{
  "rope_fraction": 0.25,
  "parallel_block": false,
  "lr_mult_o": 1.3,
  "warmup_steps": 229
}
Each number is 128 + 32 x the weight over its row's rms, rounded and kept within 0 to 255. Layers, rows and columns count from 0. The size above them is the row's rms in percent of the matrix's.

# layer 4 MLP up, 896x256, rms 0.0597, rows 20-72, columns 192-255
size [ 95  93 110 103  98  95  85  98 104 101 107  98  88  99 102 114 100  88 105  97 103  94  90  95 101 100 112  99  94  99  98 103  97 103 100 106 105  98 101  98 101  93  96 106 103  96 100 111  92 101  98 100 102]
[[148 128 125 136  90  61  87 113 104 131 100 114  62 131 138  83 140 176 122 161 163  74 122 118 106 115 158 126 128 115 174 112 104 103 123 184 139 139 131 120  91 160 131 136 171 139 156 169 134 122 126 137 152  98  88 176 146 177 183 117  76 169  45  84]
 [118 183 164 125 150 114  86 106 104 138 192  88  93 176 203 135 194 161 102 164 157 165 148 124  49  96 164 141 106 111 161  78 174 128 138 167  91  96  77 121  91 169 189 153 129 131  83 138 122 157  78 105  73 180 143 160  58  79 156  93 137 154  79 202]
 [186 108 200  86 132 132 102 128 113 138 129 122 167 139 157 133 131 175  84  94 167 136 140 138 132 148 141 128 156 114 136 116 153 148  65 161  74 108 114  96 114 141 181 140 193 152 152 124 132 155 137  98  78 113 165 126  57 129 164 112 125 153 111 192]
 [142  96 156 148 157 153 129 155 127  93 137 162 163 171 107  91 117 141 181 118 156 137 181 101 117 191 101 135 193 199 152 159 109 114 125 186 140 122 102 139 172 143 147 119 132 103 117 145  62 155 132  39 136  91 152  84  62 102  91  95 171 103 148 166]
 [140 130 168 144 175 163 154 125 143 183 130 124 113  66 131 148 133 106 138 181 116  80 163  93  87 128 148 140 155 141 126 122 127  82 121  95 157 113 133  87 133  92 223 151 114 168 122 131 129 139 120  94 120 165 187 118 121 102 160 163 162 140 109 119]
 [131  94 158 124  97 189 137  99 127 164 175 110 129 103 138 172  97 178 142 111 211 119 108 148 184 121 118 129 145 170 134 167 167 111 125 170 145  81 181 162 139 129 161 140 189  75 131 160  59 115  87  98  74 133 137  97 146 120 111 133 115 155 115 124]
 [141 146 146  83 138 170  98 174 150  97  80 145 123 119  84  96 143 150  62 141 149  78 136 174 171 104 128 150 128 156 129 124  65 113 136 152 108 133 134 119 141  76 103 127 132  88 107 138  91 144 167 115 142 147 148  57 100 147 132 160 121 105 106 149]
 [ 75 147 112 126 110 136 161 134 111 137 130  89 141  82 129 132 108  94 127 127 118  72 182 151 117 190 147 188 116 145  82 133 126  95 131  92  64  91 132 120 128 109 138 128 162 108 178 153 118 103  84 127 162 168 190 160 105 178  67  35  84 154  69 120]
 [172  90 102 103 158  95  99 107 147 199 111 109  86 140 118 134  99 131 170 200 125 103 197 110 125 142 128 124  94 169 138 136 138 128 122 162 134 125 140 118 111 105  89  93  91  97 139 125  86 119 152 138 125  75  91 166 130 150 110 115 103 105 117 146]
 [142  91 152 128  85 153 105 122 192 172 100  99  95 136 161 107 137 123 192  95 138 106 174 139 140 165 121 166 161 105 146 122 158  88 144  87  82 124  98  89 159 147 174 109 127 170 179 187 132  92 102 149 130  91 178 134 139 133 120 147 196 142 170 103]
 [199 124 174 170 131 159 102 176 108 150 170 133 134 109 119  98 127 141 103 147 160 140 141 178  97 143 154  98 131 149 104  94 143  93 154 101 136 144 137 181 164  92 110 162  88  74 139 112 126  76 117  97 151 190 173 141  82 156 104 109 106 106  94 122]
 [137  72 168 158 145 103  90 109 132 154  79 112 110 186 158 146  85  97 136  79 105  70 139 131 183  91 144 133 131 171 134  99 176 111 135 160 163 138 141 145 104 103  81 185 119  75 156  89  69 143 137 108 108  97 155 116 162 160 136  60 150 150 105 109]
 [138 107 124 143  75 107  93 197 117 164 138 172 110 117 113 148 104 149  88 147  76 125 134  46 112 140 129 139 106 180  91 104 129  82 123 112  84  96 122 132 115  62 172 110 196 138  65 155 178 120 145 142  92 136 113 128 137  43 105 124 149  97 197 117]
 [205 145  85  77 132  82 123 101 170 168 162 101 159 156 107 157 112 141 192 136 111  83 113  96  89 131 160 142  86 123 169 108 122  97 124 182 105 190 126 171 131 199 115 179 145 103 159 156 154 136 109 133 126 193  93 143 125 155 205 147  80 166 121 183]
 [ 95 150 193 136  77 100  52  82 158 118 146 120  88 106 107 164  92 158 133 173 164  82 118 137 147 138  78 148 113 106 150 126 100 121  80 105  75 153 159 160 115  88 120  78 126 142 106 129  92 157 150 132 150 180 148  64 113 132 167 183 153 150  95 158]
 [ 75  81 190 126 124 144 150 157 123 141 105 121 137 133 111 129 118 100 117  84 179 128 175 184 139 115  54 127 172 108 121 118 115 123  83 101 159 202  91 139 161 135 125 110 140 130  98 190 131 163 100 117 140 155 132 139 199 129 166 128 100 125 159 152]
 [141  67 151 167 157  93 125 139  78 124  92 111  69 123 100 111  96  97 166 173 127 129 133 140 189 122  89 111 187 111 143 104 127 133  50 108 119  74 150 181 112 130 133  89  96 124 127 121  92 114 140 127  94 121 121 126  80 137 143  77 123 136 108 106]
 [185 130 127 148 110 108 148 165 178 141  96 106  96 158 153  71 114 153 146 131 161 120 164 121 106 150 193 116 162 101 173 131  87  65 135  76  71  75  88  59 137  93 178  96 186  97 116 130 165 110 118  92 122  93 118 160 163 127 176 105 163 159 110 103]
 [133 123 145 103 145  80  91 143 157 164 202 178 147 150 111 120  82 173 100  86 164 132 134  91 164 127 190  88 210  80 130 105  45  90 129  98 165 132 154 167  77 101 191 140 158 151 136 148 133 109 116 140 133 107 152 132 160 105 106 134 100 141  76 142]
 [132  81 136  99 107 154 149 141 188  80 128 111 122 181  55 189  95 121 100 123 132 152 167 136 134 152 124 107 130 159 138 172 120 133 116  99 103 117 186 158 123  62 166 103  90 151 155 145  96 105 107 113 151 144 114 156 139  85  82 147 139 156  95 181]
 [108 132 156 153 107 119 115 124 114 153 105 122 100 192 145 163 172 112  96 153 106 102 148 102 156 128 121 160  97 116 136 112  84 162 134 152 123 135 124 128 130  94  70 147 101 137 144 117 132 116  96  91 136  94 169  90 114 115 117  89 151 184 113 159]
 [151 108 197  13  93  90 163 165 146 202 104  98 134 168  84 182 171  93  91  89 149 163 102 113 169 139  64 132 123 116 144 140 119 136 171 169 186 119 155 127  99  69 157 102  90  93 179 162 111 135 106 119 116 140 114 157 149 112 110 110  86 155 135 146]
 [153  75 149 117  57 121  87  62 132  91 103 129 141 144 173 151 147 163 188 157 144  83 131  94 125 162 124 123 102 168  82 150 162  99 169  83 144 117 134  99 183 156  86 123 149 131 132 157  90 128 146 144 135 138 119 110 164 136 175 190 126 189 112 114]
 [139  77 139 132 103 171 101 125 136  93 135 165 106 211 128 105 155  90 107 175 171 103 161  80 189 148 161 180 114  98 138 173 132 122 101 136  45 174 165 133 169 156 133 104  72 109  98 199 105 145 146 111 178 130 129 147 154 167  95 145 129 140 117  90]
 [ 99 122 168 152 172 127 127 122 127 121  92 142 116  91 100  97 138 124  77  48 138 137 224 106 179  72  96 125 168 133 103 117 149 146 106 125 144  79 136 136 106  96 165 102  84 114 137 129 118 135 163 138  90 131 128 141  84 149 176  98 124 192 106 127]
 [133 126 111 171 144 104 115  97  90 102 134 147 143 179 134 144  77  82 114 137 131  81 158 120 138 123 135 124 141 157 150  82 146  97 133 111 148  84 176 179  75 129 151 168  80 115  88  93 105 114  91  66  57 109 135  76 113  78 115 144 150 155 124 136]
 [171 100 131  88 160  66 140  86 149 116  88  52 166 175 135 120 118  79 161 187 164 143 122 149 134 170 152 149 118 136 143  76 120  76 150 143 114 123 165  83  72 171 128 123 140  90 101 140 108 165  98 107 166 119 118 156 131  72  97  88  65 111 124 104]
 [145 128 113 107 120 102 131 139 147 149 160 141 129 100 146  88 191 143 148  74 139 106 139 137 159  86  91 193  84 120 120 136 135 125 109 113 156 148 106 169 142 123 127  93 116  58  90 146 149 125  35  92 156 126  88  85 145 107  95 118  95 169 111 167]
 [165 111 132  86  57 122 105 159 146 119 115  81  63 158 140 128 119 115 189 118 166 103  99 115  99  97 169 130  86 144 148 160 111  41  81 129 125 127 147 152 118 180 149 133 144  97 114 172 110  93  90 176  92 119 159 153 137  67 119 142 130 126  87 166]
 [ 86  93 102 160 157 187  97  95  98 132 124 116 166 151 119 188 141 144 138 128 147 113  99 127 105  94  87 109 122 120 159 126 163  96 164 169 122 114 147 164 148 117 183 152 136 186 114 143 135  82 124 113 129 117 188 101  77  95 168 171 169 146 154 121]
 [110 129 154  96 150  95 148  64 141 145  55 109 195 120 146 125 110 132 122 132 149  84 168 140 114 117 115 117 102  70 156  99 128 149 138 134 137 101 154  63  89 145 160 101 102 160 116 135 159 132  87 106 111  82 151 159 101 168 113  70 175 204  88 111]
 [ 84 104 148  95 182  42  80  77 218 110 132 100  60 167 100 159  98 140 148 160 192 151 177  95 135  51 173 142 136 118 118 138 135 104 159  96  87  94 108 123 143 171  94 117 116 142 102 121 131 115 118 122 116 125 153  75 117  82 154 123  93 131 153 130]
 [140  85 181 109 143  94 117 119 156 144  50 159 128 128  97 121 118 175 163 117  73  94  92 134 165 108 131  64 108 164 127 141 115 124  99  78 126 134 207  95  74  91 180  65 149 102  78 175 101 135 127 131 123 128 123 114 152 176 106 161 101 136 155 176]
 [106  97  99 106 122 121  86 169 121 200  99  87 145 139 108 170 128 122 109 119 144 102 131 140 133  91 138 160 110 154 178 148 150 137 121 163  78 184 166 182 142 165 102 160 105  76  93 224 120 158  99 127 190 113 139 157 137 142 127 133 157 148 126 112]
 [107 163 127 128 143 160 101 124 146 108 190 137 101 150 124 154 104 122  85 105  81 135 107 177 166 146 185  89 164 221 122 130 123  39 158 131 131 148  99 148 112 135 137 139 149  85 117 124 153 169 140 139 104 100 109 143 114  83 135  77 102 174  79 145]
 [149  96 119 123 155  97  95  88 136 146 127 131 165 113 146 147 140 173 157  96 107  90 160 129 109 168  59 170  94 133 110 160 113  97  98 139 111 151 181 157  89  96 171 131 104 124  80 128 104  80 109 136  72  61 161 125 143 137 111 157 126  79 112 142]
 [123 130 104 114 130  91   0 160 171 175 136  76  88 138 126 115 103  96 154 104 183 130  90  85  41  97 178 132 108 117 139 126 134 103 146 157 166 102 179  98 118 133 107  86 139  63 120 153  80  61 105 108 100  96 100 132 118  97 199 138  90 106 198 195]
 [197 102 117 113 145 160 108  61 162 210 122 121 135 116 186 104 169  80 147  87 132  94 130 130 206 120 133 175 159 157  91  76 131 107  92 156 175 133 140 146 113  91 118 153 142 101 152 135 150 164 142 152 198 140  83 122  73 114 126 116 104 187  66  96]
 [178 107 116 100 169 113  99 140 164 139  97 124  86  79 175 169 116 142  96  47 163 140 155 122 147 156 104 154 109 181  81 150 158 138 149 149 166 130 139 153 164 143 137  96 140 100  50  85  79 142 143 137 158 164 157 171 169 100 170  69 155 145 104  98]
 [109 157 118 126 151 138 152 127 167 117 173 125 137 122 127 114 133  98 174 107 144 120 103  89 155  92 112 129 156 159 147  75 140  70 176 165  82 144 121 176  92  45 138 141 116 145 165 145 154 103 149 192 156 130 115 131 142  81 147 167 142 184 107 106]
 [130 122 159  98 125 155 129 124 163 117 205 143 122 180 112 137  99 116 108  93 144  97 145 193 134  67 178 170  76 132 145 107 103 148 154 109 118 149 137 196 129  96 145 101 122 133  86 121 125 139 129  80 131 140 151 102 131 115 116 103 124 170 107 134]
 [121  74 133  62 102 114 111  87  94 179 134  81 107 152 146 141 106 176 166 152 177 159  95 158 172 154 126 163 118 106 104  86 124 152 139 147 128 146 159 105 178 113 132 157 120 114 127 114  77  87 103  93 113  84 130 151  86 124  83 160  95 138  93 143]
 [150 159  74 134 126  82 150 129 103  72  81  87 118 114 157 139  72 151 147 122 184 170 138 115 157 115 149 104  95  81 133 135  74  92 123 161 140  85  91 151 112 116 142  29  81  72 115 113 160 105 111 157 114 133 157  98 110 127 178 101 129 167 141 149]
 [122 139  98  82  74 133 141  64 140  87 149  93  79 181 184 187  85 119 107 206 119 163 157  78 152  82 136 106 185  71 132 138 117 133 143 156 180 113 128  94 139 108 139 177  78 147 119 176 130 102  60  93 109 163 150 134  79 167 183 157  79 150 154 112]
 [128 120 126 153  97 161  92 120 142 120 122 113 155 206 137 105 106 119 165  96 144  77 157  70 163 151 139 184 131 121 102 112 151 119 172 143 137 101 113 139 154 105 128 156 174 132 107 107  94 102  90  67 157 125 165 138  99 127 152  69 142 147  42  85]
 [ 89  66 165 112 162 153 116 133 123 133 125  94 105 113 184 111 111  59 129 124 100  87  85 116 103  69 101 138 109  64 147  85  67 149 136 149 109  96 173 183 112  77 148 179 153 115 179 164 145  94 161  79 126  41 138  93 170  71 151  85 109 111 112 161]
 [188 112  82 158 117 136 137 140 148 134 142 119  50 101 122 128  94 128 140 113 175  75 152 161 118 178 106 129 131  94 127 107  98 111 138 136 106 113 155 194 130 140 167  62 136 186 161 124 155 171 117 152 120 200 173 141  92 113 139 129 158  83  83 165]
 [120  57 212 167 141  92 136 146 152 173 140 138  92 170 186 119 140 182 114 134 120 120 111  84 144  90 131 232 133 149 150 116 102 119 169 189 159 135  84  60 180  86 209 191 154 140 169 166 118 113 109 103 136 154 146 120 134 120 209 105 138 162 130 187]
 [160 123 138  23  90 119  96 150 139 144  65 126 107 165  72 208 148 155 149 123 136 122 112 129 192 121 157 129 135 153 148  91 107 130 132 132  95 149 126 144  79 132  95 109 137 146 109 134 100 168 181 152  84 141 113 150 117 172 117 136 126 122  82 110]
 [ 48 170 112 133 112  96  89  99 124  98 183 120  74  93 147 132  94 133  78 159  97 106 101 157  97 186 153 122 111 159 114 157  68 155 151 212 140 101  96 124 114  99 113 148 138 132 133 155  76 127 148 155 133 111 103 161 134  75 136 161  58 121 139 141]
 [126 136 104 150 144 148  80 126 130  99 131 121 131 109 131 106 121 105 166 166 142 106 135 152 140 184 102  86 145 128 143 133 155 107 120 129 122 112  69 197 123 184 191 159 133 101  71  87  99 110 123 135 110 102 158 162  90  56 134 134 153  72 138 154]
 [155  90 112 138 134  54 159 147 129 135  88 147  81  81 143 102 159  85 104 144 142 135 135  72 105  96  77 107 153 102 107 121 135  95 117 131 155  87 101 165 158 174 122 106 150  92 109 113  95 119  89  86  94  98  55 104 149 124 196 171 145 123  88  72]
 [ 96 103 142 108 152 102 129 114 127 120 157  88  84 141 136  54 100 117 155 162 151 128 148 161 113 117 124 129 116 159 125 141 134 105 133 143 141 109 139 114  54 108 179 129 175 114 114 155 141 166 153 158 112 163 144 131 111 183 146 140 102 144 117 149]]
# layer 4 MLP down (transposed), 896x256, rms 0.0416, rows 20-71, columns 192-255
size [ 99  92 108  96  89  92  90  97 101 103 104  92  87 102 102 115  99  92 107  92 101  90  96 101  97  97 109  95  96 104  96  93 100 103  94 105 105  99  95  92 103  97  98 113 105 100  99 109  92 101  97  94]
[[147 170 170  66  94 151 102 117 161 111 102 147 102  88 135 136 191 114 107 126 132 144  48 142 169 107 151 187 102 117 130 156 204 170 128 114 157 132 185  94 151 103 127 103 162 127 136 139 145 147 180  94 124 100 113 137 118 110 108 142  94  47 132 164]
 [ 99 109 110 106 149 167 158 100  76 170  86 139 138  85 123  92 172 119 102 116 155 177 128  95 114 158 120 102 168 111  85 122 189 163 142  96  83  75 132 125 124 132 101 173 121 143 156 125 121  76 158 139 124 149 112 135 134 136 162 120 137 113  95 115]
 [ 84 142 108 173 135 166 136 116  97  97 101  38 179 147 106 104 149 146  86 110 150 177 139 137 110 143 168 143 124 136 113 143 121 157 137 131 161 141 183 180 119 121 133 148 179 209 134 112 165 130 128 132 132 185 106 108 133 127 174 149 135 162 109 136]
 [111  70 165 157 141 176 162 125 126 121 103 116 160 159 209 114 159 157 197  99 110 106 128 148 190 172 141 141 153 145  62 156 109 152  96 120 134 124 145 166 136 111 183 156 164 144 151 112 142 120 154 126 202 185 133 117 133 135  79  89 139 139 136  94]
 [ 98 105 174 154  87 157 119  92 101 147 114 122 144 169  98  84 101 122 153 171 137 132 166 157  95 142 200 146 112  86  94  96 118 140 102 184 139 140 126 129 139  67 158  63 129 149 161 170 139 153 112 131 186 165 154 157 118 188  63 177 127 179 125 152]
 [123  97 110  87 130 144 162 172  96  90 192 183 134 102 177 105 185 128 127 120 188 160 120  84 205  96 133  83  74 122  81 142 148 176 156 140 165  89 137  91  97 111 142 156 136 141 138 140 154  91 123 159 166 136  98 165  97 110  87 140  71 123 136 188]
 [155 196 136 105 164 114 122 115  23 153 108 103 189  99  95  91  94 127 185  98 153 162 137 137  74 130 133 119 162  97 168 135 175 174 110 125 134 175  83 157 127 138 171  94 138 139 208 135 165  98 108  94 135 127  93 136 148 171  60 125 158 166 132  96]
 [ 87 141 182 189 113  61 100 116  77 118  84 121  83 117 141 130 177 134 106 178 223  82 170 144 111  75 117  91 132 165  97 104 142 133 153  83 136 134 192  66  99 106 177 106 103 184 155  58 138 171 117 123 160  60 152 127 111  93  90 101  92 103 143 104]
 [150 124 142 160 178 167 130 165  89  87 160 164 110 134 151 178 145 152 150 121 136 128  79 177 155 105 110 136 109 188 107 162 122 117 123 145 103 117  88 142 219  61 137 139 175 194 175 127 114  84 175 133 152 128 130 141 157 141 175  90 108 113  94 103]
 [ 67 136 163 148 152 132  73 101 143 125 129 175 240  62 130 113  78 177 116 141 158 152 146 141 142 148 113  81 146 163 107 142 119 120 148 160 155 117 156 105 127 127 139 124 150 157 135 113 133  80 111 186 104 151 125 181 153 110 153 110 217 109 188 108]
 [168 128 137 118 171 130 143 113 191 192 101 182 148  96 154 138 139 208 142 147 105 169 120 175 141  96 183 124 151 129 127 136 124 126 125 155  98 102  92  89 115  93 142 148  65 116 108  96  92  88 112 168 143  65 156 107 106 156 137 147 126 152  94 148]
 [142 115 150  69 106 219 121 122 147 158 127 123 119  89 128 126  93 115 129 111 123 161  85 116  80 154 156 169 156 149 111 102 174 184 148 166 125 120  77 136 152 111 178  92 134 153 127 143  76 161 136 111 174  91  86 172 133  73  95 112  87 128 107 187]
 [136 123 169 144 104 140 144 143  89 126  91 141 100 150 138  93 175 137 159 154 130  79 100 126 147 152 152 136  83 159 136 161  78 143  55  95 142 158 125  86 150 113 207 175 180 199 128  77 158  66 201 161 168 110 152 117 116  96  82  84 151 185 110 135]
 [ 67 164 140 169 108 117 188 133  99 152 128 177 171 120 182 119 148 145 165 118 161  91 166  95  93 187  98  98 177 113 124 134 128 143 107 144 116  75 155 161 111 138 131 103 161 141 128 205 120  92 101 141  88 129  90  93 170 105  90  91  66 100 166 136]
 [187 194 135 125  94 166 118 155 125 103 106 161 142 160 159 177 110 167 183 125 128 151 119 179  85 124  70 114 178 106 197 104 160 156 158 115 146 190 103 151 132 119 136 100 164 182 118  98  91 149 193 134 149 129 118 155 116 120 149 128 138 127 124  75]
 [173  79  77  76 186 129 165 146 161 127 134 172 133 136 109 153  91 149 142  61 146 113 120  85  93 113 119 132 164 110 144 143 148 145 105 100 113 110 160  46 149 105 144 163 171 164  94 121 128 126 160 179 168 130 144  90 191 103 103 135  98  98  52  97]
 [109  97 113 147 102 113  92 129  99  62  65 114 136 140 133 127 163 148 123  80 122  96 102 133 117 106  85 126 135 135 120 117 107 218  78 120 123 125 103 131 135 155 191  97 197 140 120 123 107 181 196 159 108 162 174 119 172 151 100 102  96 145 133 160]
 [ 85 145 110 122 117 148 137 101 107 129  88 123  99 138 159 110 139 132 111 131 160 153 133 155  90 157 108 120 154 185 125 190  87  96 145 174 143 177  74 123 162 160 158 113 105 102 134 198  97 153 143  98 177 153 149 136 120 113  56 126 174 137  89 171]
 [140  95 180  94 143  83 153 147  73  95 146 113 149 133 164 171 185 120 142  55 138 156 106 147 108 166 143 100  70  93 150 155 109 135  99 120 111 134 115 109  80 116 182 218 184 149 159 187 112 161 168  88 150 106 127 137 187  72 139 156 120 133 133 139]
 [ 91 122 103 151 137  47 121 131 122 108 117 119 131 128 140 167 120 132 108 153 109 120 135 156 121 148 135  72 114 106 209 129 101  81 124  77 117 150 111 121 142  93 135 105 163 122 132  85 148 101 159 111 123  89 168 147 135 166 106 125  68  75 156 141]
 [ 70 139 112 107 112 126 204 144  36  87 123 153  86 166  94 121 105 122 124 132  98 129 174 105 100 153 144  91 117 146 109 131  99 158 174 155 145 135 146  90 144  96 218 156 132 147 143 116 136 114  87 145 123 144 138 124  81  53 145 124  68  88 120 123]
 [135 141 167 193 146 118 122 138 140  92 135 177 127 132 142 123 125  85  84 151 134 144 105  88 103 136 121  89 101  81 134 169 146 114  96 161 119 119 139 121 112 124 147 134 163  96 154  77 171 120 164 124  94 150 137 101 116 129 138  94 162  69  82 157]
 [147 131 165 102 138  96 144 118 158  97 119 122 171 175 154 152 108 125 114 133 110 164 142  87 102 140 112 163 132 107  85 171 109 160 113  50 141 122 108 168 134 150 121  79 109 107 128 118 122 119 101 158 105 139 101  80  92 183 167 156 101 156 141  81]
 [140 164 132 116 123  72 173 110 108 118 135 121  85 144 141 164 130 168 124  63 155 186 118  77 104 128 118  97 169  73 102 129 118 111 117  85 138  85  96  87 170 159 129  97 147 148 150 139 168 148 144 167 118 104 165 118 149 161 146 132 127 112 165 143]
 [118 159 127 165 144 102 110 127 128 142  68 170 130 123 132  94  93 111 122  75 108 151  87  95  96 110 120  50 145 138 164 131 128 190 201 159 148 145  90 143 101 130  83 136 103 133 115 114  64 157 151  89 145 125  75 140 104 185 151 123  89 161  64 172]
 [160  85 145 172  83  80  66 119  98 110 109 115 123 162 137 251 127 152 147 114 161 163  89  80 138 108 132 154 140  80 145 103 131  92 124 108 100  87 137 129  62 152  69 108 169 166 200  82 136 153 203 151 108  80 133  87 144  78 158 126 137 135  85 101]
 [229 181 152 140 137 197 101 127 169 164 196  88 164  78  59 128 142 112 125 116 173 178 109 155  39 160 135 125 117 193 144 141  93  66  61 128 151 150 189 124 136 163 162 122 167 194 122 147 163 119 166 174 104 173  81 106  96 137 117 123 107  90 136 147]
 [159 180 133 168 137 151 111 142 127 133 148 110 124 153 107 135 183  56 156 133 122  97  46 126 127  94 113 140 117 114 133 131  99  91 108  84  85 170  69 145 145 138 126 115  83  85 127  88 149 150 142 139 153 147 178 218 131 103 166 169  68 117 114 151]
 [179 105 162 146  89 164 150 155 118 101 135  97 136 107 141 215 127 120 153 149 146 108 121 108 145 126 171  76 113 151 175 168 146  96  90 144  68 193  39 143 110 140 143  96 136  70  68 144 137 146 153 144 186 107 106 117 184 155 156 133 160 135 111 146]
 [ 41 161  81 165 105 168 101 113 146 103 174 125  87 162  94 127 114 124 126 143 115  89 107 124 113 101 138 126 149  86 153  99  59 131 103  94 157  98 139 105 117 174 174 156 129 144 157 132  84 111 113  76 143 133 104  68 117  98 162 130 101 114 172 190]
 [122 148 114 130 130  92 163 155  84 141 148 166  94 135 116 116  78 117  81  73 137  70  79 100 132 114 117 142 120 117 170 156 150 117  96  81 109 167 125  93 106 113 104 111 103 120 161 115 139  89 132 115 147 193 119 173 112 125 182 153 161 162 109 119]
 [103 103 135 182 114 103 129  90 110 154 104 115 148 103 140 162 141 102 148  97 124 161 190 125 119 129 183 154 176 103 211 106 101 155 141  94 163 165 137 136  88 202 165 105 122 103 150  65 189 191 179 172 214 169 153 157 136 150 122  99 158 131 135  91]
 [173 174 119 117 136 130 152 113 134 100 114 209 130 145 105 128 169 168 150 152 161 105 148 183 146 100 115 124 101 137 120 148 132 194  70  85  72 169 161 141  90  97 115 138 131 167  88 164  93  80 151 164 128 155 159 112 154 139  68 168  71  74 148  65]
 [164 137  79 193 184 158 136 188 104  99 151 123 123  72 114 149 132 179 116  74 151  86 151  88  71 107 129 111 143 168 186 117 103 107 118 125 182 179 136 116 178  91 165 166 133 164 120 180 133 148 159 134 206 143 110 134 106  82 171 188 101 118  68  93]
 [160  89 145 136 134 106 119 138 118 123 123 126 147 152 133 138 102 182 114 148 118 134  87 125 123 122 115 132 114  45 158 134 111 142 112 100 145 130 116 112 159 201 137 102 171 106  64 104 120 175 136  94 119 140 150 110 140 149  69 192  47 151 123 137]
 [193  97 147  75 128 119 141  80 145 180 146  69 131 137  87 125 158 194  99  93 107 145  83  78  92  83 101 165 139  66  87 106  99 114 131 110 145 113 144  72 123  89 122 153 157 121 131 102 117 148  76 109 138 150  99 110 175 133 136 128 102 184 127 105]
 [103 147 126 110 167 122  78 146 141 155 145 129 133  76 119 163 140  88 110 155  93 137 127 131 111 139 182  93 122 146 126 121 156 142 129 146 160 133 118 119  86 100 152 171  93 111  92  97 130 128 164 143 191 106 126 118 158  91 136  95 165  84 114  52]
 [141  99 173 198 121 186  76  84 168 102 133  89  81  96 146 139 151 136 126 170 141 119  93  99 128 120 169 148  94 120 185 110 134 163 134 154 152 169 135 175 145 177 124 116 111 138  99 132 135 164 123 142 146 121  94  57 118 106 202 189  86 123  81 162]
 [108 101 134 118 132 147 172 183 116 127 118 107  88 129 131 160  98 173 118  69 126 166 102 122 156 145 104 117 172 162 141 156  85 130 104 142 173 156  90 113 156  76 102  70 194 120 119  79 145 111 153  75 160 125 110 142 145 136 185  84 123  79 116 133]
 [ 82 162 206 201 142 136 111 156 104  83 130 102  99 123  71 142  94 134 119  87 132 116 136 178 147 134 130  96 167 136 119 135 119 138 127  95 175 156 116  84  92  45 202  97 170 162 114 179 128 139  95 157 130  79 151 106 129 140 143 185 127 130  92  75]
 [136  78  95 172  99 153 171 128 163 187 168  78 113 131 123 111 120 105 167 143  92 175 130 185 159 103 191 101 103 136  91 149 114 130 145 118  83 167 116 120 171  79 162  82 101 102 125  86 172 175 124 131 134 135 100 161 121 133 207 138 139  91 198 149]
 [198  80 124  80  92 136 128 144  96 105 159 161 130 178 121  61 178 159 157  80  91 151  89  98 194 139 165 104 191 149 127 175 113  51 158 114 150 161 162 145 148  84  98  92 143  68 117 147 173 121 127 162 134 182 102  94 127 136 114 146 128 118 100 104]
 [131 138 144 107 111  78  89 184  81 123 136  96 135 113  82 106 166 116 121 163 125 140 112 125  89 120  77 125 112 121 146  82 166 167 168 133 128 122  75  76 157 124 184 173 181 136 109  46 119 153 120 158 152 120 117 118 155  86 159 126 114 114 135 136]
 [124 141 168 156 150 141 145 104  99 201 147 123 121 197 191 142 151  79 163 104 135 186 165 108 104 139 126  77 132 125 149  93 122  95 142 169 115 156 106  78 146 161 156 146 123 155  85 175 114 131 103 139 164 126 130 140 133 177 107 156 107 147 121 132]
 [ 95 134 156  67 106 171 156 155 149 147  69 123 102 132 147 114 134 155 156 117 101 106 106 173 128 111 120 155 133 127  97 119 110 181 124 163 121  74 156 113 189 133  95 103 188 108 165 105 157 125 126  71 109 107  82 105  69  71 103 100  89  90 102  91]
 [180 171 155 136 117 152 107 180 137 134 166 104 156 111  86 128 157 100 197 128 113  86  84 101  70 115 105 143 156  81 127  72 136 170 174 145 152 139  63 189 156 139 220 161 182 144  78 111 173 148 116  92 157 106 133 131 130 107 148 141 123 159 111 124]
 [ 90 137 179 148 101 152 201  95 171 102  76  67 115  85 145  74  93 141 118  86  86 125 138 135 148 147  72 152  97 111  98 111 172 186 135 163 131 108 104  83 104  53 120 137 114 123 105  73 176 175 104 192 177 171 121 146 105 128 115 115 155 119 132 151]
 [160 124  96 113  94 164 115 115 100 158 122 132 112 129 229 114 127 183 156  92 112 149  81 152 108 160 135  74 139 133 118 100 127 192 109 143  89 158 145 199  99 100 124 134  86 160 120 135 120 110 146 161 144 102  82 157  73  78 107  69 103  91 150 117]
 [ 56 120  57 168 143 104 133 107  98 146 138 174 154 167 111 122 120 120 117 137  99 143 180 126  69 169 124  78 112  35  63 119 143 159 100 144  79 109 123 169 121  68 178 145 138  84 133 102 117 127 137 100  88 136  78 110 123 172 175  84 182 123  54 101]
 [109 139 121  87  77 115 106 174  97  76 126 131 105 186 107 103 147 159  96 194 110 113 116 165 147  92 134 121 129 119 124 154  56 130 156 156 150 138 111 175 122 137  97 153 153  97 189 112 121 101 157  88 157 115 149 179  93 121 141 156 101 161  89 117]
 [109 150 113 170  85 146 106  84 161 110  86 144 170 145 133 132 152 191 149 118 174 117 129 200 177 155  80 104 127  68 120 114 104  95 105  64 129  93  75 108 164  75  97 135 192 140 118 118 159  76 125 161  64 138 117 140 160 173 117 132 142 145 157 109]
 [107 169  96 113 114  87 108 107 113 204  89  95 174 108 138 127 106 135 110 175  89  77 152 104 137 115  97 133  70  99 154 142 158 153  93 138 167 120 113  95 140 129 123 135 171 144 176 140 109 133 154  82 144 129 154 144 100 133 101 183 124  96 133 107]]